config.toml
vocab_size = 1024
bias = "all"
learning_rate = 0.00673
lr_head = 0.0117
max_grad_norm = 2.0
schedule = "wsd"
batch_tokens = [16384, 32768]
max_seq_len = 512
Each number is 500 + 25 x the weight over its row's rms, rounded and kept within 0 to 999. Layers, rows and columns count from 0. Numbers have three digits each. The size before them is the row's rms in percent of the matrix's.

# k: layer 3 attention key, 96x64, rms 0.208, rows 67-95, columns 0-63
# q: layer 3 attention query, 96x64, rms 0.204, rows 68-95, columns 0-63
# v: layer 3 attention value, 96x64, rms 0.2, rows 64-81, columns 0-63
# o: layer 3 attention output (transposed), 96x64, rms 0.192, rows 64-81, columns 0-63
k67 135:483495515443505482461452447469523516495509517458519505472509481521524532506529505482493488510479447525507471506508540454519494520492464466528469452515468513508500491502491489492488511487523462
q68 106:515476486452498503479500506524492508508530532515503519493494487524447485494442516485547510470525486458532468450525504476506473514474475515529551459498491491522474505534520531497503523496502539
k68 102:454529504488505463445494532461514493481509506504538489505509511498502531502537517533508504491499521545470532509473495480495522497551477500436481527470530471539515483503520546501488484488536489
q69 113:534523537475474498517491513504500534492539452496474545502477500546487515511478514509509527539499504498489510498477490504528523530504523544503448473494513515502516462520542510447530524461498458
k69 114:439522541518447482500515480504465505495465537488500524483496530494514464422519511528461485498535501513513510496515485517477488519485480500504552471491494526507484467552491491512493499519522503
q70 121:479550508515482501492533523475501506475462491493500463506477495542522487520499518450447475493524525476528493474501516489536520521491497517460426496524482521486496508509450538511502486462516500
k70 124:533474495540478503494498521509508459521448513519486514486537516513484503504513485499523576518467490457513473514522492492506442500448475514506505484505489470550486495523483473537481468505483489
q71 107:505488487488506459518484526470480503489494483437556530527505513454470482467519483462534485538531508495486476495485519498536502518478507496467467507497546508525545519495485523485476496550497480
k71 132:520516536512494526482516501543506524505491483526495521501521457525490461508469468451506483511454504549514474542519479560472515498478471537484516513491511467480454495517487510506480498467537503
q72 139:538460451493499479488509486453473510564461556451489484516487560479493502484510518492491546492504501519483487542508512497536505481467501516489505514487487465492495528505490530476517509479491477
k72 137:474489511528484548477476497492480524433490477508552491531517492519511495485464495492519498523496548524495478534473476533518460504469508502543482517508475483489522551511493505474453479468502508
q73 114:484487520518520493505480527529498507540485474480489546486543470509477493499510483516423523540465493505459469500508477543487514513546491506484496504536473533503528480466470543523497478488505481
k73 102:507515520492453494485536501468522505489480469460455480491506492451523498496503491479511472477480472526507518437495518484476520534473543513539510511499470549504508518535491518504440494529501509
q74 118:454483454473481428482490455480543474488506515527508474518500498446499470510474516506493527477499550530467502528491506490501466508519466519512513496525497499454497493506524490497509490544473484
k74 112:480524492453537484518503508508499505481467495478504490496450531498486522547520532470510505486507505507496519522501488518492496586433537476491463500509519502471522468464531499470518506488483501
q75 133:483531501488512516492479471523495503508522491511522537466515513509531455457480520549436520530479482498531507477522500516463502537484542530446509476480523487532498493531457486493510517474491513
k75 141:488460501487489525498554506493523489514460495484490465461512515543483549479465521503516461455509464540488507515557497499484484503495489456495519497513486482491546494456482504483480499533478473
q76 114:462525506497525509512538529522488515500519536551530496421490524504470511515494490496490480505505483511527491500467496487501511502524529521531507536467542518460494494479528515487507455479524560
k76 118:517483464502513475522450476499516488488552521533484511499530501547500535463521511464462457498498522481549501527534485453481545509510520482504502502508467481536517477528496504507502506460508526
q77 122:457503467513465496539500492535488471532539514511515498476497516506502486518493496497532497456525479488542517506520491466488452480514508471511508504470499491525501476481440514459534443528505545
k77 132:513533469518582477465518514484536495494534512499512504538535475517484503498531483513485501470519479472501497509472518476485443503518505446460541493510460497487540496482518489506480507490526515
q78 117:488478525481516487521519479468450548505450555500489527524493515475510462507511447486522499516534488505488515524507504475492481476523539478471526515502458493459484530513528545498484522476514516
k78 123:489479466473461525505502525509458482495492500531549485491508493547492500512493485491517504526478566494503514502438512519456486479468517492491517508514514494511474528522486470542440516467522489
q79 144:512477510458497497475484505476487504489505493558466436449500498529500503547491523521484504518522470475483511553471455509534505499506455496508487518478521547525491511501530477510529466515494499
k79 138:472498528501508489543458503507513480493537525485529516490545517505469521476520459496483510450497510516515511441512513497525481522487481506506477462510490508493535474530474488442525559488512530
q80 117:507475508527457491502510486471472458476558488494525454504509513474531495481486492533481481528478528488463514507520476488490480513472527484524510476513474540484474495516491563505456469529531472
k80 135:447497512494509468550517493524528487522461470463450525504461491483481476511519491459553497472506500460497504504482514512480488483499480548530490462519504497499542494475479510538459494494499524
q81 125:520470494479548491499476511489461488464490529472507528488515461468497470502518481496501529473526467482497512518465505502536495505513480510557464492470492531526499501471500452476515462444510540
k81 133:509511477494490489425514528480491509492560480510486497511509495512489482473442468516479485508480540483534457487519500512467522529504509519466501450509492483514512507534510522480526551537517485
q82 131:476519513510479478485559507493484480451487502456516487538519513506470506460504483511485551540482506529536504486496482518465467492480548536516484486499481473476496479509488498498501568512463495
k82 141:499435512542513489551518527490478499483457486516489492497458474483497477493508501495488497590513521499464483521531497511504520498497529498513467507490526514504495522467500530543469462521485505
q83 116:540499539502485478528467472461487495486503526504479495445514465464509493530540500511519486476522478488524475525510474541516482504469521504494532494503536475493439514489564516518518508482474488
k83 117:496506512501509531501475510447471486521503443565494460506520518537486483482522482516465541473536496505503530534479516480476500468502486516525480459518534533511499531505500470483501507486546525
q84 117:519511456510544485514506579500514486471524508485502526483481528531481473541489507494514484477501505503441509532474516527491512497505505494479535477514504528485498481507450551516467464485489535
k84 119:487540541517504510475531519488514501471491525509462506501474459460435535475505501468570536472490529492523483483529499503484492465492506521520491505541502486527481520523482475493504518476534485
q85 122:498508536509479519502482506544502514453476512501486511506555471498464480500475488485542464510476515506517525544485458470544485521486485512471483523462539466536519518488528488524466519472507527
k85 129:485471478510524467498504487516497523476541492530507468494459482556464483509492486529492499510507462552495506470512510513471481527519504498522505498492520453503459481555509469541528532471537481
q86 112:514502446506485493515466478510487437465485531509498468511497498492574513515504496512507539484541463487502476536469508520514517517542461507482502501480471516475525479470505516496512551503474501
k86 119:555536530527540496469455535512519461522474494457498496479486546518495515496460478510503492510511520454487466485468495492486473534479521504505473500504524544463487526504469515473525484487518481
q87 133:521523518483499511490533479537552524517436465541493493464449492500501497569516498529498524510472478497489502518502534522491507475525499509539511494469558511500512507492464473501504494477485505
k87 147:479509469507505481506479487477462508508530536494505496459503519554522514467526520486469517490489495482519488477523561445537492496487498503506507525518465534474509500520477510437507507559521485
q88 127:525481506517512497547519510489496455510479478480482459509464487515485450509443476504505504456523473495477494496551544484489527550542495472515486522492518511477492489486516484456501519475534477
k88 145:480529490491484463500476519489491538545488471501550511525549519504427489504479507474498501518509528456483452471455512498517492503512505500459510508531514499519481513533480513501527470544483509
q89 118:513529482514480486493463526538552505503537489511443510492532527510483511492488522487493545457498496480532505506500449480472442522480524488507480486500525547528542508511508487488457482482511488
k89 118:494478520482558477488491518502512495529480511465482473557489481473499551508551475521467499505520466556522458520498508511510520492512503488522540465484501464513495471521520457490511519518474495
q90 112:517471487451456477531489519504491479516478524496486475482523515500521535521529481480505538475479530488506509459514513502482512517505506467464494534557480527482445492464483456461482470490475487
k90 120:478520543466526565522473497491482467503474503500504499572506481486500492516471467480500506523558495470530488467486451460504494481493503509500495546477462507520512524501496503497504505532534508
q91 111:522517509456527487500529536461494507511472475500469500533502489497511520491492518444517475508488439537445527497484457467491478547517517506506451506517509483497497455483462493515518519511495514
k91 111:509440494497509481507531518492523512495459491518506521484455509460504456474484484490505521512517520482527502458521484537569507520546508483501540525512498472527457489527483495485491537478533495
q92 108:515453510492502515431512503453486491504499497470525524477485477519533490532555504431512513517465510481517507501524523455483507498532493472485518491478491496496541530489500474518502472526527468
k92 101:532504473474478494506487494506506519479490490502513515516504492517556505488498510510544462442485514472531458506490501497508480503504478508501473473462500479506436466503482555518495529535476565
q93 110:492498487488516495468509496460526475525494530493468513457518448506517496521484508517540533484535490513472552520481487487477521456464497536537495469508496465490515511501471496549513544473514462
k93 126:532487463519474477518532498474519492468521506487500455474440534504445503486490504531509536492533524536516490481465517502509494505486494476520497464524500509489508499487556520431485509527494513
q94 112:508517533496505484479492482552466505520519477506489474482512514489448502523495477469534480477511491504500495502449493497564503485519547489505510469513501461557491537503465479537533529492466486
k94 114:517501540478542500511468494451487496466517520531527504528477484517493500493513552541490483492483496496444475468510518540522518504472458496488549491499495492537504510531502513450492503465544496
q95 121:457456502522501465494484464498497483490514551540496473480509501494497508507483498536499491509472502493490496482514504483488437517518457533505530512488543526493483546446524508521479484485538555
k95 118:474485464484502467517505473471565490511512489483477494520500513567488542536498471481456505481503497484512543521442500472492505515491540537512471536507485495494541484498517501509519540504506504
v64 098:447490516495544466535539484516502462489477514492513501525511488488483511521456472483517529518514476481497480517508509481512464484538516501532480526528503479497498460538556441515476522515513535
o64 085:500492542499518482503486482520550482529485480513483522527507483489501492483556541502506488506504547523509480473454485503527471525514498504501489500469524478513526543516503571502495536472484441
v65 082:446510469503513506496505515452448500499514500447518510521483495516521501515492544511524533511491489448465470500480479522520478483507501536476500546474456493507483455506530507504484523449480490
o65 073:497474523495470493528482472497497495503544483492481574474507487520478497532564478503531499485533545508501517531499521505514523525474514464475488484506532462525515527512490548537513536515492501
v66 112:592520476546498529526517469475459516503507504516461489513503483515516501472490511506500500522477490551507487508515472508482508498526463508473520481508479452528468509527459488525538500478498513
o66 110:452531521510488522523477454485490521472473510503480517465496575498468480512497450499464512532473455471481490508466501473506516463516504453480495525471523504499486515509532482521486497528491499
v67 102:471530508455482491509542519534495488478513517485496485505503460509467505485495551499497461497514463520499500451516521483456462509470462470511502545506534484535501454473511472480475488474534495
o67 093:528532496489516501478490511484527483466497518535500496541490496509550500534487475493492455548492514518473482507486495510485504535516499482536445496519515456536524498493527555477549521470498463
v68 104:487514504495491480436531508510451516477512511477477526528488514501505534459505524500464470516498481512462521501508511539507516510481475534502537488441480443512486477509479485451501517485529467
o68 083:510488521494494516522527475476483469481543494512545497482537458544522482556513434468501499504530477478481499531494504477478515489524512459532488505478515490475504499468498527547481477475473486
v69 105:500509481525535547497484504471450526564459508456515503508496509490546502476513535514517456494457479473500459506510486483510482515509484506467487486521486487519514515506540499541473517498503449
o69 105:486465502491522495539512471464479503513519494502537533459518484503462482525530461528490518557482544479474520488515487456501505483491514495456495498516491450525518543495531512494483499550495528
v70 094:527511515507525513530470482495516501532459440510507463490506457508489513510510495486513518440503494455495490493497519503534525539483493468500431476494526532537527491496484518529499549495519486
o70 103:509473451491518502463522493481529488519486521479492521512461510505477515481501517576467513494503507525516472442493488490507497502501484496477506531531480484519503461512540472437513497466503548
v71 095:498472518532521490481472537480443531484501515481471512478514478530520523472527518503513513496509472529535518545504508541507494536457447545508504482469539474488527480504475507507537497532502509
o71 084:498496471542507496502509491475500501505550540504508456484519467544524542526466488531496531460519461484484505515508507468491525533503498494488486528517478466458496529483498484497477477512425510
v72 095:494570499510518533504508527507518507507470481490485498476468501510537504447454479487557493477478494468508488506484530481471515486503502469552488527543504509532536509455495468505506467511480490
o72 086:501506481473517501463543499506532488488522493488516481492496463471472473533452498508537454511447505522450529463488519501503500520498482495511512481501477435522480503512487487491512565499499464
v73 107:502495500506471468519519498465507503514480534486491492484532462534514512510536541508488478532536491531478510489578538498535552550479507514492509499485498449506501493515467473482522484509527522
o73 109:526490509478520546518484516520520519525456510481514509516524510513543497508527437466518450497505449489523475489468499504466530501532518508502486522525530475488492544473533493539484534477483503
v74 082:474548472520499531517510518529427475514547525503560489507501470504510547495487477457498533485507531500514501521457523493528522506482537510524507500482476495497478486512471504491493470468528497
o74 087:507488518515457514462514482477491489464491460497486514473486501524459544495499516465544507519503472551502541523471491538511504535491497484492469501464502512540519456483492493533527552505465505
v75 116:464507507500469451490472512493517502467494525510487464538508500491514515547499491488466498510545556469507523481465513493496552511487522456501499479471503516493464498527474468494432490505472496
o75 105:528485497494467496465491518487479523525501503462478519550496463506495471492452527453503528496520487504531492496513503588536499493482497529529500506501489504493471496515511486524492506436454496
v76 103:522486474511480514524461547528509495460523469499554503503541490476495533493489519486467508496500522465487508477503469504470497487530499551512520483534513529517489516505527478472468501522511577
o76 086:503519520540450526452442518529508509470538549503520512528495476538506474507491519443494471524476494523488520493488479515515471495482519467478467506502473479505499499510466530468500493462486481
v77 140:482518500505532476562437514502539487524484477491476521500523529545511473530530533518501531452477516483513505477524524483470505500485492488483485535509491502471524486496497500553502502476469451
o77 123:512489434500511496534532532490522511531497481476482534503491552470535505492538519508511521484521501502502494505532489468467494470480526488480512443534472445483494505515513481467528537500472478
v78 097:470529450511484513467504484493478480565536531473478516469490461528500496493523477458495522498497546518528484485455491478502511507487525466494519480503499470509497525498457479557513510459499488
o78 089:504489491472516534513539518474509516495496461517484515474493516506471558520487504521532529506468485524499509567483487561495525486461481519507477504525529492493487485484537487540513512546468528
v79 106:460480503481508515456509506500462466493538564504488530452491506536459501506485519497536521512456521504499490487521532499495474531511489514551511513502520491496512508475533523442550484496506505
o79 078:508495497472539538458482490488516491478531469518471447499514500495532541534479501499520494483493510547440511544471491484468498499520443510490480483509502535477468533489484489544494508519514487
v80 106:506473497486502506463539467465451543484469520487499523513498531467479509506495517512536495514493515515502509561487465580470474502512493522536501491488496524495531533513502485503536494507541475
o80 087:509500548481503501512529451485461507459504514517503435448500483509451502551496499543506510448505495484512499521519469501502478487484503498518503503490486510500500531498453488492495448521531538
v81 094:484517530471508483509507524503507491472475503513514500472468501501486506459502503536563536487498473481487539467533491522537505545514479491557542529511488505484495459487518459467493471526469530
o81 090:485487513508510532548485468490529477513477516516487462535501503480521483521478512508558478469499475486464534518493534459501460525531471515522488516508479454480502513477509552511476527452501486